{
  "vocab_size": 4096,
  "norm": "layernorm",
  "weight_decay": 0.04,
  "decay_fraction": 0.348,
  "doc_mask": true
}
Each number is 500 + 25 x the weight over its row's rms, rounded and kept within 0 to 999. Layers, rows and columns count from 0. Numbers have three digits each. The size before them is the row's rms in percent of the matrix's.

# up: layer 4 MLP up, 1536x256, rms 0.202, rows 851-1030, columns 192-223
# down: layer 4 MLP down (transposed), 1536x256, rms 0.195, rows 851-1030, columns 192-223
up851 085:491551556497558495498521520461453539503459496503490557472500510552517477510515471528490525490468
down851 092:535524523500499476500481478539469509537452482488461481463464449511521490491456523495568509469522
up852 101:434548516499535500497496470506478497488472505509492508500531481470485526483477540550489527476531
down852 099:471501511498483489502540454508502466505515517526476493506512499448494461503516510502521502471514
up853 117:508475461513491460474520504502508532537480483521524478500491468510487536512520515524486542491495
down853 094:529480520496486549498475466491483493484495496542466500502506477513503493459503484463510461525500
up854 087:471485467521526504522465552477515470514496519511507522531501490491541523488489522508470489543525
down854 095:466509480549506499510481495469497459479488510498548547497507505504490555511491487508508481478523
up855 093:492554495545497472494490481540486491525478495528509543520518486547460526504541497506507476446502
down855 106:496532514507550475466492496548511511550492488544507532479490511485459532500490465509482491481471
up856 099:484505484482516514533500517486470524521542491480493504480533504479548481489447522459487529540486
down856 106:514449498496483458477537501472490478496514483519527494490509515482560508524520505477465512528487
up857 101:502516513503502478516515528473509508495525531460475521456564452498497513493484467449485486545505
down857 113:434550520493494483553515510502475505556486531507514525469504469507490475494494473464506486545493
up858 073:468510535498462508475501499475529522453532520503498509491521512511509492495461499509491478486482
down858 091:494480528481482516492510485479472444462511508491504525502469513528533423443508484491543501514534
up859 089:510496500500476490467514483433550524514477515455542485516547510513494518546511505499464519476467
down859 090:524530446466462481456503508498475466479502503485440506458497523495489487497477454526550536458529
up860 088:498525505502478497498523512529478488505502515517487483482485469537493540511518529519556514496508
down860 094:494500485473498530520526507493539450514461502490537527500510479517482512451531504499518498514510
up861 088:536504500551396466461482480494526496497492473532489472518498474530489531467526517499478458525474
down861 098:479461527503525488482496490473471472528521508470540516485487502521516466467517467505484535506517
up862 081:514543539514488501501524474509487464493496476496504465506486503510476461464520518487561491507506
down862 080:501489450492500525509500506515522517495501489489485467501509542547510541486512513512508524496480
up863 123:503465486526485485449464499478510489506502490485514463530500513459480529484539514500480529505511
down863 098:511496517494518501528504504532504489522490502526506526462502464487527451522506487485541477476485
up864 069:466493517505488497465487520489499540495511469508483492521489525580497512479500554524490504470546
down864 079:449454484524530504503509473524492486515533461504508496560484501547494514460491526506504536474499
up865 083:518532469467465526483532509548501539492470455513506460479455518504478499501525537527506503475489
down865 091:508508489481543496495548503470509516535491487510490538516516493435458490510516445498502461520535
up866 079:512510501505497510541487473508514475523467505519490512472490504453514489511480532499505483533500
down866 100:513509520470439488505522444526471523469499473475489469490452476507507496504470486565510512510481
up867 101:468490471522496473464515497517514506555507511522475517542456468508508481536540492512507481531552
down867 111:538457528537473521494484525503518517494507505510445506514484471488533519538546499528467492499483
up868 095:520495541490538520489523465538493522490473493498454472541485492504532494495430513514471483523464
down868 109:525448512495481520523519511461531534522506497530509499478542496483497503503535497526456528518485
up869 114:506524523514484500475533532532473519502488493483468482463486511475536488495505506492534521492510
down869 109:467485513444515478508498501470538546449494535504484484483507474484520524481484492505492539543505
up870 117:518510504449478538493469529472520503505546555485497534502475484493513502494515552551471513514482
down870 114:499529502487503516453476435479489472509521479439477471533508496511475486475473488528483531495508
up871 108:474476525493488523461492491519495543504467468530504498523503502484534456488531526511504519493515
down871 100:487535510516551527505536479497499497478532472500469525508540544475457496490493507497463440508555
up872 100:509491422478504522476496507477484487498495528533489531539482509482500481477494453480500517482535
down872 087:503498537498525490501529520522506541524541505513477473468503491501484517507508520517558483503460
up873 105:503491513531470452467498535482528497521493477480530483532535488487498494504479487526517483490509
down873 098:470499503467534513524459538519528554513457499499482453462484496523500505541507491498484496488472
up874 099:524559487451499507473520521500519501498495482516481530480513503527550539526501465498507513505511
down874 092:526496490519491481559484522542494505504509454535484501506492502475544495481541523452510456489489
up875 102:531503480509480456506475499526499486509507461502526503445500482527497527507495530537515496502481
down875 092:530530506466526498513535521489501496472476479491504497500491517464532478503464483474480510478528
up876 095:514495458497511490472466499484457477509458528519531499453522459492469531477524535516502519496501
down876 090:499506483493480504516486471502529502496529459486458506553469517477509459547509465520482498527535
up877 134:417482538490510491518475500529511510542469475534487520495501507507485475480514545520516492501488
down877 104:503501504512494497491499481483475512433524514525490518476503482490503508501512492471493489502530
up878 081:494511495453480497469438497498487525540518561438468492518517558483467520469501510476470507518484
down878 084:549461507520494544528561512529480492469491465576521539481486491525512469491516522528504471495547
up879 089:518500504492516495525469525505528476476489485540510503493501498538552436482519488494503518547478
down879 101:493493519501483496527486463474471519477538523503520494490535444538511463488490550550511504490487
up880 076:500516511523513466550476530488478471472489457528521485534445493496496468513490508486478480442521
down880 091:487553509578493476537467482517505508485517486503504482477472490508476482494497481544481477464519
up881 100:501508456511492514511526479517491516474466493461500502502451490472522455539461472518493522506510
down881 101:468491535509521544476531504511509464529494476468526486489488505525486485472477536482490493470527
up882 117:562508506512536530522517474484476446496512534476509528534515491521554493512447510516479496470472
down882 093:461510520493488456491489505512507547495512501523511480513466524513477515474518497518565538532509
up883 093:486541478515522492476454486452497503502511501495486509475495550488430546513469485489531526463476
down883 095:476514531520490503513503499545507496515491537490468477545529450478497513497525494525521464513476
up884 099:537469506499509480499487453529522533504545486467497462496515493457498502461504503475520531498518
down884 089:490532496509500498483504552497495463513454490537491533512507497516498516495536488515478501478505
up885 110:532537516542550458501561506518469456508524480502519493456491477481447498517502528473490502499524
down885 087:504494498477480522534459503482476511488485498467505535555492527528510522507554478507530506484506
up886 098:508466510529502533499490461453535545515508493428501537450513479507472494474488508515453491506508
down886 111:465531496548516521518499451482523488465515513477526540496498484517507496529484524489517471478485
up887 093:497541542484452487516482448488442483453498507476522502516470532522494504489513464528434467485495
down887 084:516521455489558521520525525531537509524533487571449502524522535499521508503488525446518549497495
up888 106:471526488498470482492480459491521529504506514515512536470475475493491457528489497444479493499508
down888 117:443500507513472503485540473546505492505502520493489488482481532525495492526495498454463420531537
up889 106:513508525475552470498554492453476510532449481484448492497474491474463541537505523544479525480556
down889 112:506520485492520503508496491509471516529521508512481472513501453488524541546516496508532492550457
up890 089:499532497524533494489527523482473524479455490462467510516506516507487513499478540502471484505485
down890 099:546514485528502523564550486456511507498483486515550511507512541483472516499474574502477547475494
up891 098:544516539504517512503507522504555484492506491469505529452484494517531477514504487496491505541529
down891 108:516465501508499530472479507524518492501523498500492532446502497497511520526507480472473490536502
up892 085:529476484480487506525513498476506506475519506461449486501483538501462462499477528533504510496458
down892 081:500495484495473516508495501457491490490471490538515478493470474462490492514523449457501497484477
up893 110:525520490467544556470521477495507516484515442507512493496478495483496500479523510499479499509511
down893 110:517497497468530499506436525506537524531484516540531485468494460512548529494491501500576522514491
up894 083:533486531510491506486481477480523472467518497483529484485520517534533511501496504485477496433519
down894 094:519510454460475530515509545455511497505485486479466540531474499496534493535484482514451480469510
up895 083:484504470474523492507515527530503438479494481522519526510487543480529458478524536547510484530481
down895 089:533509534471516537513471520505535455538480541462519496516514504511470476516465487484510482510510
up896 116:482533507485442511465492513489461551488493485488497476521504486500508468511509502486499506558480
down896 114:550514496466437502512461548476485515509531485478470516469517494518508488492483518513488502526508
up897 093:506532523499544479493423523531520477525501491516506485511532484477505495514461467480466542511497
down897 101:517473491487488476449487529518440476521495489455543471490506463510495486564513501486467520510509
up898 093:470489493489464506504505505489501508491498484464530524493439502523534529511541483520519493503488
down898 095:525537507496475494496511491507547521531478491474458451493486499547546502495468491465513496539455
up899 066:538549506477515508495468455469523492480484542474459483504492496520522489487493530557481513500454
down899 094:488479498483512504496475479451518514466497527445468522479480484541488459471483543501500520514462
up900 121:564512532530476497490564515551526504494481491479509526552477511571489512535499521532496485491522
down900 099:482493482470518487536491542473461531486546483545534488502507462507476502483509530490513503516479
up901 109:514490487507505466488473483460517504463499485527524531465523519496474500496534464509566478509507
down901 108:524454505498493521514597493515481490465527527516521539469475490466483484498527503487536501502529
up902 106:526468480511517519533495515518483504460546484469461527479497450508497484540447481541474502523487
down902 110:486450448503507515483476477447516495560496508469496494452521496480472524506483499482488500484544
up903 115:534502534445533495486508507500516509502510519547494509503496473515494515508564491498489479500469
down903 096:503480481526457468540495507447501501508498488488488470502456507453541490463501518447520521495496
up904 099:497497494541529482481467494476514474531518500522489547488450457515508501557491503460494467487454
down904 109:489499469542510497479500473486510471495515482498492509499501504544525477528476511456498465518513
up905 103:517499513507553501479518463503501471516500464540486504551486489470497524464464457492518449503497
down905 109:520495486495459501500522489467505517522531514495537494531532498518511478497463489502509459501495
up906 118:507506516490518484487479507478486484508456519483498536486504502499515524511512490490480465509494
down906 131:490524502493515494507476512475482510535481485519499493510491482484513520502514480490486478486489
up907 067:523498502480487470503518516487472513474455549472471512494512507487505518537479466504493502531503
down907 080:515494499504512465478508490494495511504524539465451511500487497518525584496500458491523542511514
up908 090:494482508434483518510475495529525508505491510436519493493504544491513502457478505498505496520541
down908 097:505467510456473453504481520515488506472462505464491496492507504472462470507511519523494476523451
up909 102:477507500464501475534509440510492500542455498510489544499496499481509490496531477479507517491538
down909 088:558483486528507476456505525464513482510531530470512431516490500488496529500461525465527527500478
up910 077:483491470518502509479469490471506480478480489507472502499504466541464541514472518514470497484489
down910 088:484514511533497495498462497491490497488468503486495501535519491513479494534481516493483536505488
up911 091:487508500501536538523469537498487499511483462491509451518512490524527488478472536506470454534515
down911 106:491507490510563530473519524521471487468474474518504495548506513488503484505485548486470494505493
up912 096:485505496552492574446511476507494449483519473511479518540465554478466432479541489500468549508509
down912 112:495491522500472510476487512525535471478519504460472506532472533484478477524477529511463519507502
up913 098:493484471520510459460535522499530496488483459519485540527515510488483473556512461493550484534493
down913 098:498501558519506510538536523437549529498511528494478502517482518487526547516482512522501548467479
up914 092:506461453502489474529557504528487514470506533481504531483487469543495501525530470475524496517530
down914 087:525519506484528484554522533516514492555487493486487509482501530461510534487514528496453485456525
up915 118:511511480474485487528534455532551518497549471491503502470475470485486552482474539475514518523553
down915 102:515501509555515573510500516474478497523489523531494503496549521488525484529490503499519522516497
up916 084:488535504479500496528541516529486492500482506505538512509468542480482516522534498470514504518512
down916 096:538517480521525512501514513470482506489512547489508507529485540512491523487498504506493508510497
up917 115:482480521507515487504465504486533524504498493489499482512472501498490519502532494474499537490493
down917 114:500490505530498475518515511506495479499557557545463569510477477522491490516513481469503523512534
up918 117:509521494502527480517521511494530536452494503505508470518532446493490444452516471517500499482486
down918 093:472474528468451500481502483528511482542491505507498507483443565509492549537478507482488524510514
up919 098:549499491533554458481483513523531517485456512491456510568503502487529521453473499530511503482512
down919 090:473486531451484497473529540473478480547502495490538513452504533528477456526534478505490468501500
up920 098:518489543479500485536518494542554494497534524448533509479504495503463483529493535507517481482535
down920 117:531505507494479527520499513470536466533466543514531481467514564529508508510476524524548481526509
up921 097:521464487497539484477493524438486482478465512475490479516545489496503471495535525476551470424497
down921 090:498478492485492549526493514515555497557494509517515505478442494554500509517472475483465480511461
up922 073:472456497540487508453496549486530522477499445468472532490523482511478476508511511517463528547510
down922 087:484507497520484508451482569486513507521523507512466508495496503495490472501542494444507514485497
up923 112:504467528524568467509492468523534518526508450523498484456510554469474461497507468473500492518484
down923 094:496509468515456531507533505482469491513488530426540534526498506538468523489493541546496504457541
up924 093:526500522510518472538523552520473486463502477500527514533499468498481514513494529555465476484476
down924 105:521472518523482513506481491488471469496522530521508508566477525492479507500524528525519456491518
up925 128:514505486521481504477472530498534525482507552512544521483483482506493504465551508505480478542488
down925 105:502494506494537526541527497493480493506483482494462487521540545488494483517486484524530464420506
up926 114:515503528519494496505494502446479493532515475515497475489482520507467511555519491520513467497486
down926 115:506480502523504507508495524436491492545479498508497508523455526475530494521486464537489482467458
up927 110:479495484482504509471446473478507506499515502484476541552505528466486472483514484499492471482524
down927 115:535475499443499521527497564546487492525472503500476472475523503504487512494472517549507526523476
up928 102:503530506495453542461509492475503518490463485476493512480521504526485519483541510494489512463462
down928 088:487449484526514504500468512533529512475546498485489505509487520491505482531499544491497507527511
up929 086:495503499511508435539476547434475506486538479473475494534482511471466479516503520512471446510494
down929 102:524494529500499477559534528517517513506488532521521442484472534489489461519491527493485458508497
up930 093:506516521515492509486478513467528503516504521504518498510498498470496522500548485479544496435525
down930 092:467483532517512486504506457516482466482492517494517486536523521490539443535524518487487494508486
up931 086:507524543504520492491490474488437528520500511517497477498485446494515521477547532496488494512439
down931 105:520522540506492510523518495503460503476479562521493522540467460515492526487505525497462455509454
up932 112:502516486506516542524506498490498508484503506533523487476457501495502499525519476504502475518457
down932 106:492514497533530477493468460502479540491556494526510496489439486477521525496478472499506489490488
up933 090:540500527510512482541491474528490494529522504477466542445511489489487483546444519483475482475469
down933 112:532508511517503482502540461494490489531496498474513521478435488526451459548475489536502518481503
up934 086:470472497491464496540464491485515495483476449488470487501561557533471527486460522480496460511464
down934 103:473481517465481498542467491494491496452461491499507493485492479492510484525479530423506454512435
up935 102:514533476447541518470462491467491492496438493509478514480517527508493488502473506477496511479483
down935 105:533481517470577475500508543505468489469570516513503517478494519507524485488486527480493536527523
up936 082:536467498512480520470474510527481541500483530506536503475457487502545498476515547471544517531542
down936 083:471507541510492517510511544509524513505499514516475498529487478491481503526506456446460471541428
up937 086:471501495532523487510519496462540528536536442526492529463457521502522473513517548505434501488484
down937 093:526497497507511487485478484486467493514486482513508516486471499451527512497532501541466528484542
up938 104:497518490515478489502539467511491480493498509534491516473544489460492507557489480532505517481543
down938 090:503490493505502510493488525479460510525523503470504496543432534538493514445526495480506514551480
up939 094:541515505501498552469476514502462501508507514500502513481494513506456497514539505454483498499520
down939 109:509517492562509499500516509451463500533448495521501500517492503436501527542507512498533451496522
up940 112:468523478469525500459492490539442491499484510453472493512517549477486501514471504503474501508506
down940 088:531505529494476503510490512436559520513502492585507535497469462487533520527536517518542495494498
up941 104:503478495505515467488457512502511469506539486505537518527483476513500480505524484494537467458567
down941 086:466494496507509505521527468466489485465428506513488512510498546468502500510507484504455496548436
up942 097:484481521480531479476509474519494544530485501502484505464537496467506504536479520488483506522520
down942 105:528485525451522482485537477498507544487483461547492489502537498524514468506503498481517505491516
up943 104:501506465503531495467530516505489503443525487496470508524481532462490527520472542569564515457479
down943 087:504482563497487485550467483459528477559491520494537505437526489505514495475520471435474500522512
up944 100:521507528521521536490496481520505440532486500508501522504500518521450519510442517481482447489509
down944 107:563519550483509476514517500547397470529481537493516467491512496489525463475477521531490466523505
up945 081:504525498549562518438510457479510499498455505506511524498511495542473536514480497490522497502513
down945 101:453470487527550498537505481504482519481493482501499469559464484467486499499495495503513504501513
up946 105:546545524493590504499481473458510527484497503489517507475484531492521485470520485530435495494484
down946 113:529471463538487489520548461485502498504486516501501429480493499571518497468492504516504512536506
up947 089:499506498535516475575456547550463470531509460503475515487508513544471491489491559503511462520496
down947 095:501482512486481516498515481481500499477548486529510506481573492501472498481502497514500458498489
up948 083:495475490523527546501503445467486528481466473549502509477521488437491448487528488525482494513491
down948 094:486468467533504521462505475453477545532477505551531492474525493480522512530504493554508492509508
up949 108:509513502485504483502554507526499487494482503476484487492471510567456485534554503514474526460504
down949 110:562537515497520491522512522518494452545475504407517517498514548529468488572517510498469509478512
up950 096:484472493493473523482554522524533502537476513560511518517478503519525480505533504490517533483506
down950 107:500510516496494505531511507470470510482503480499526449520469507535505554501495458513522516485511
up951 077:522471515491461514484471445476495552502459509481489485502500509499510533485493533538488497536490
down951 116:516482510477485547490488473475482534491448479458504500544500500492490511502502533514481517526516
up952 112:524463468445519474522458474471464496518482503477488458554512524464493566480503500543530501531545
down952 100:463542525567451505473514508508527508504532515516534562492516497542494482481505520479496476503467
up953 100:457492518505482511496483523496486506475494513494503500489475522501475530480532495499531539485517
down953 097:475460494465503519516491508513501513531535535535454477447491495471486471515475515519536447542504
up954 102:489510489482512490470513496482496487506495473557472518501483510469502531473506515485481501512510
down954 100:519550481480521516524478491515541501477475490481534469514506499509512500501505483441512461525487
up955 107:503479521472518528509517539553527484488505533553502497511497475529510483518515496490497523503485
down955 111:504497543467520525433523513491507533500531530525476528468534478474477529521478477524491529480512
up956 110:507498506518459502537513499522480507516489504469488504490495453470498542534464537472508498525534
down956 113:487540522472551438502518489520478509480515485456492501518545495504516520538458564558503482515505
up957 105:506519521498509502497451530514524532508497482473503515502494484508524483506457467491486520545521
down957 106:507502484492500507480500505492511508523528508523475472499508525512475466501574473527508497455500
up958 091:480525479504517471500476528539523506493526511492497513474507525505479498513532498493518532513498
down958 097:512501520509487477486521490498461511472502471480480475505505451487500551477444525497483520474492
up959 111:503512480490467487495529506484516478535463512459460539509509496545508488487522497501501520494510
down959 094:471489531492475504518531512502502544505539518530511465474454512455483527464463477490515503492505
up960 087:515481480489517492556495489521526491515519487449527495464516466548499465511478545528460451436520
down960 094:474506528498464491485511486493534468488445495520486533513470545474485495486528507497503519496499
up961 086:512482465495499504434482526429526483525481498464499451543503463488468521476467515448473530475534
down961 088:518572475505529523500550501482488494492483481516493488477508524465523518532494532469468456482500
up962 110:527479469523559516472483501516504517490490510484526512476462540564520484522464522536493497466502
down962 103:479506495484532445473469461546500451493505497529498496496479493497469552520526484460521544508495
up963 079:487473506544447529471545511496484531506510473512488490514500510507506507499509525541494498474557
down963 079:479516499455489466512488482520533530468493508504502467463537494503519480497518518464533497511506
up964 101:517487548504526497511458511502486501513531493498482492518466465487507464531479551516516467513481
down964 109:520514506496470529498502499514503460517497538515459531499466528498475499505502488504531493491464
up965 100:518523478514497514495499511470466477514507507464461510523454501507480502512501531521512508488425
down965 106:522500517544470507483508541524501497513498486514467470504481470528510496495488522522527516497491
up966 096:527429503504494483468495494474504522510539518454487474536533486487502544568457488495478489518544
down966 105:507469521479522510503494495488567500476497477466514532530511535474468525548473500495501495535525
up967 088:460546520522537475449499521508502466506451476471504539546519533493516485508529444515467530514504
down967 085:492467485497474494504531478521494537527496510492523444462506488518478492429507519525521461507511
up968 115:509509489485501505553470470491490474507464513527528470499481538492504504463545509529518545470496
down968 102:479502470525517484506527493508510525495502512488464492491515469448491465462482489454500505498460
up969 095:439517547520484461458535503532523482532506524493498511533495496496515513495518484517527520515520
down969 094:469504527507522471499532501476531521457526496502504497528531517535527503504476466508467522484476
up970 100:533507506484512501468501492515542470446526476482473486486506502478510469467492492525487513558479
down970 091:465510505462485527510471489473498457498480539466493507510523463501525523525510525495496512477485
up971 074:517499525474476533416523480510469538531524494490484551500500497509495538499517466554483516528485
down971 098:528503497512503486476483533537486472549510536491480501488492488521487508509511479514470527494485
up972 129:523510540546506529567505504482507528490505506534486520523497477528451523508521485515511512476514
down972 096:478487484444497478448475489522514487490464522454491487469514525466536467508475495506482514505513
up973 113:465515558511505503471498522478463489485537516494509511499478440477482558540499487502537495476513
down973 107:465496455470526533555495546504469515488476520498529460511499496556528480436460525501576474551481
up974 116:487502455513476509487504500474519530497500506494519474491484480497411545493545509540486493492479
down974 096:509502508513506509511482507507485532463488507514499524472497516520523458446456519483504502477521
up975 101:480516499513479473502474493548491493489463537449510515525504525509509509514466467520519489504481
down975 093:527493509493480518452496466509496505423513475472462493512501508511460457511506512502500506436517
up976 100:491543489480473488468529461498509521524475488497525482481466486517495501520522489530496512537482
down976 098:543526479500434504475479502541497464465511533504541496525461463509468482477535505530495514510520
up977 123:484519484474504463484536510544510536539477516468482464500528464522450439492482492472485524493486
down977 099:544514524510479524476492510504482512522514483523480517512489510475529511519503527482537535540497
up978 116:477512504481488483501453481502546507522505546524497533474502456462526472491527470485531549480526
down978 094:525480482512538527499524529494506504533477472480517482505500501518508506513491524504492472500501
up979 098:546467507515523479438473479477443504472495508482509532506494485537500489522498516463506506482507
down979 093:491514514460517501491449487491501470519504483538519468505517551478504481481491512517542522510441
up980 120:491540491464492562500513475521513492516463527500519559494487479455517495496576480521469542506474
down980 131:501489490464550494495496535483546487475472487458492534482494488480523495490513490528491520535451
up981 122:498488497540526486493531473483505542529502474517482490472509510476515520513487513517523497498540
down981 111:484482509492535507474529474483513485445539489524470468475498503548464499453511505536546469457518
up982 094:475505538452516488513509455527510505487497516509482527468497491519460483494530464525508488504511
down982 086:486483505537459495531502532469491505473476508494517483490517536479570497460471533488525509485490
up983 093:476470507505496500514537457465498514520527483476482487489452486519518517538507491494504520459546
down983 103:486494517490463491541484522509461525485574488492489530456497450544505539507488542554503528483487
up984 111:509526526531490486497488529484534479475503450508483496511509503527472526452507499533496505503455
down984 102:480459510483544492497512486469475491514524506515492489513559477490522483509560477497533524513497
up985 104:528493577463517530527527465515508516499488506518537481483513467502556444501487522448500513513522
down985 098:493523482503498447496447509496449465510478499451481514463520484527502461506476505513493519531466
up986 176:511478520510465470473496453486521508472505461537492537471467490509493518479535500515485481501507
down986 165:537522514484454481498484480468481512469514473537514525511480477517533473487537542486484489527513
up987 082:485497551535513499502457507486509491474471507498518517492492528532504525556494466446494463527533
down987 093:520496527500490511463504449497523487501466492532509474504503498528521510501492452449477457534526
up988 094:487480504478530486480512514517534504507494451493505526535478488536532518552493519483507499476511
down988 114:536488517487531534472506521532463523484523478448537522547531473489534491555465474477504468485491
up989 106:492521494486511534454470476504552466488491512493555548457516471480509483473513484511465508514488
down989 106:481531487527503529514477508479498509494458508470512502483516503512443490504501519487504528519481
up990 104:478536525464508478417508498511531516483502476487485497489516531516529489518511467505508499482457
down990 099:470479445483512506531473492498486488457544482509532463516516480495490495482469534480519486516479
up991 105:538480513553494464464466489535501511522482496486498482487498471482536454526489496527517480471502
down991 096:472530481473472513524513507510491492519479510491485498492550515523476477497508465464436522526473
up992 092:486509536514460500438487505511533484510468481496507543486506504526460521490519528506557509487481
down992 085:491504477501571543510563503526526512495517526546467513511511499483512532495511486493487481484544
up993 095:488501496535482510482516475471526480511531486533486499518485477506476517483490519531449494492468
down993 107:514515523509492470520500500489512516533509477442477465508460493472517497476522520491517447483529
up994 093:488529526504533513482509507433503482516479491463512490520496509492549463474503456490513501498501
down994 103:514512521488502481517519495455477462512503498531508493492482525551496511471502489492507503500486
up995 113:502546464485525508479499478565519523530500467518511509503500488501486509523524500484508517439460
down995 103:442503543520504498529499545485488461514511476463523499467499470510502491507465450547515540568459
up996 100:529484497538501522504472487495524483518471504486491508520526488489471501495504494500479485520520
down996 105:502456512540492511508512510546496564504443471505465489521497481468473486504454483547479460534505
up997 108:467532540492503525489457518532481492531504516493485548471487455476491449517506535494477470477462
down997 117:519521492523514530526526509494552478495497490480502531489473545492514547471542488507461480487508
up998 100:519498483450535526504537509504482502516499482490498540484487443537515482563471494538465514490454
down998 092:503486456568486471520489494471486512497521513477476556462500544420476491474490510511477444461542
up999 074:557503525463530542477501438477511493505480480491516510491501520514499520482504491568522502480490
down999 087:514481526470510528504525478477496465515490487480494480474497498515494505517462524485485500499524
up1000 091:514520472540467518478527468494506476487526496463463499515468522510506499534503496570520465466533
down1000 104:512491522483509488489555481490461489491521465462488507567464532481490478563500508541491472520560
up1001 098:472493492514484496475462489515555488509477465527481502555471496435530508496509480498479508523480
down1001 102:515532441508525520480445465516488492527475474473504539495471509486490508499515456476493493520525
up1002 102:519448498467439528441481486495514485494477525496520451506497498485495537491524521498504505532484
down1002 099:485482519503515511459526516499473517473512506461528445479533508463494491497467514512490491499515
up1003 078:506445472518445506533489502487548513466488489507473527529511535483448494493540534503477523513506
down1003 087:470449526504495527524542482477531471480540478493532569509492497531491522487524488485559575487465
up1004 119:546503505530474507495466501563534522495539496515507528474443471533525477478507510510501501551457
down1004 097:486494515468491503548513495437495531508461505487512488514542511511480517500476507525489489459557
up1005 090:521473484465515504446459480532476534476474478458485503516450537537536488481495508517490539529486
down1005 106:511486504498492468539484529534463452490463458507447494521501484512542512442494516522484523471502
up1006 067:494519498482512513525453556474469516509468525515530471555516536533483494491522502484556474481518
down1006 078:475489512497499509506460496531502488442512482478512490492486459519504515514547518482504556526468
up1007 104:534494482522474513449455510509512521511477550476526488525487508473501473499495496472523486535502
down1007 102:470496506495467468506463484522495520456523513523512493491506459517545499494472475511506515495487
up1008 178:550475459470493509514499475485505493447480474488526509510494495516498489526549502533498516492462
down1008 163:482506525523526479509520519511502496545476508526489512505529500521500494472458510493506516485513
up1009 087:529521481492508482588484485451543536549513492446480474465500472440503521498443518475515460522473
down1009 102:516538522465561493501507509486481521492489460499472491502464479481532532479468529507500488516520
up1010 101:572492473489501525490496515464495557528493500513518502511486521448474480484506497533488526517509
down1010 107:509503509488472537523549489493498493528491504472553493482484488460508477486449513510487496485543
up1011 085:556518490479502466540566496479518467480478536504469469489511541504493507493509510463432487540468
down1011 097:514518477490477480489497500477519469497481518529505487510484523514472484479500455435436474488470
up1012 092:503524521511518505443483522479513509494484486499468515535482484505503471516505512520502454457501
down1012 112:487496501464497490498499527459477554506504479500476501561492525485517479502487490506505493471505
up1013 112:525543500498510468501476521482510479481525439497486538507506510501476459496502484475493508479469
down1013 093:456476499470510516494543477527509491501506576491494470469534485494530553494499517513526514537525
up1014 092:526449509525535511509515498485518490492501475495505515505525489521523523465540474471490464502527
down1014 103:512459512509528492495515531504522519495456497526496523503508493485473524508480560505518438524499
up1015 104:550470500535521495501464516430500478519511517495520512492502529529468510516500509499483434440479
down1015 103:535494500527496484507535478430505490472503503491528492534550508497533488545501481536512500476486
up1016 093:511487482546468468471526491512524537471493479506524508557459486481500519504494525503499497487478
down1016 098:452488506529518502481516475497519519509482495497469462512466492505509534490460516477461527490469
up1017 107:487500566512460490496501534475481477541498533497494521499534470493477517489504504484493479455477
down1017 096:482514437495505471540495467515491509479510477497475517515516556516527486493486464494484531516504
up1018 100:480483516499505485491492502533510526482498493492479524478547472515558469504459496496490532475522
down1018 107:477538493477491528515528505493527510512485462575500510502547501519557453476500478529488549524542
up1019 097:532496483464500454501464461449482533540478515571517464493475486481481497483514509503479515492503
down1019 100:475471513520466487500524472547499529482479473459514512488496498481520485470476459522496525524530
up1020 099:535498507481486521497506531490490495436512485473461509527463520488487481487525495583501493461465
down1020 088:530515520529500507522514483535527518528511529536517537482530489507505499498471493473471509545515
up1021 081:459479499481461536487506498519510525539495493483560507491471487504483518518537479495458480544482
down1021 091:525488507456519490513519517524472539523473534444557511502524535527459508481497498456478462525508
up1022 094:516485467478501417488487555521501475486502486506519516520489502471534500496515509476484500508529
down1022 084:518543498504529547478533485476514490526475506503490486510446536521482510481466468502501511481508
up1023 110:525491554491511492464467493455493504527529508537527480512477520450527488452513512481527510537486
down1023 087:492498456536509494495537515545528491492479527476464486484517502530489531540505494518480470459538
up1024 090:466476501480511473492473506541493453499487491513477477525507553500513526457511473511493538522480
down1024 091:494501500508481491475454518498501508494475516498498537536533471500462472479535484535512513473494
up1025 096:546518502530516502562503484511474471494505512487491489462487494455474522480518504477507494472485
down1025 101:504508520486475502496503493498488469524497496516527470536476526493493451497500497491454503402543
up1026 099:517507552495466528506518471478475508461481474520482488480480512506459522522554531523479491470468
down1026 099:497537466499500515525498563509470446498485493518485506581502490498504444462472453494487451505473
up1027 103:507525521478520514475513474485504484542427451503491525514458526513501494500502514505482477461539
down1027 104:530488472549503512515483486513511562526494517488498479528473482442482526548537490495518504489516
up1028 107:477492493492487508431455502441540495503458521515502496511522492513469507501497501518506533502515
down1028 108:472475525496517500503521492521518472522518493528481481517542501513558513566472481531468468494494
up1029 104:493494476483497525530462501474502518484521514512517512488494495503511496526523469492566518529496
down1029 091:493504528518518491486518515516529470493479474492514474502442498495500513455472542524459473498527
up1030 104:482490529519546504523533468503484474496476521468510504491494507443437457539519487469517518464469
down1030 093:520511454526466491482447507477527520507552501532502489497506493510547503449534487539460503520530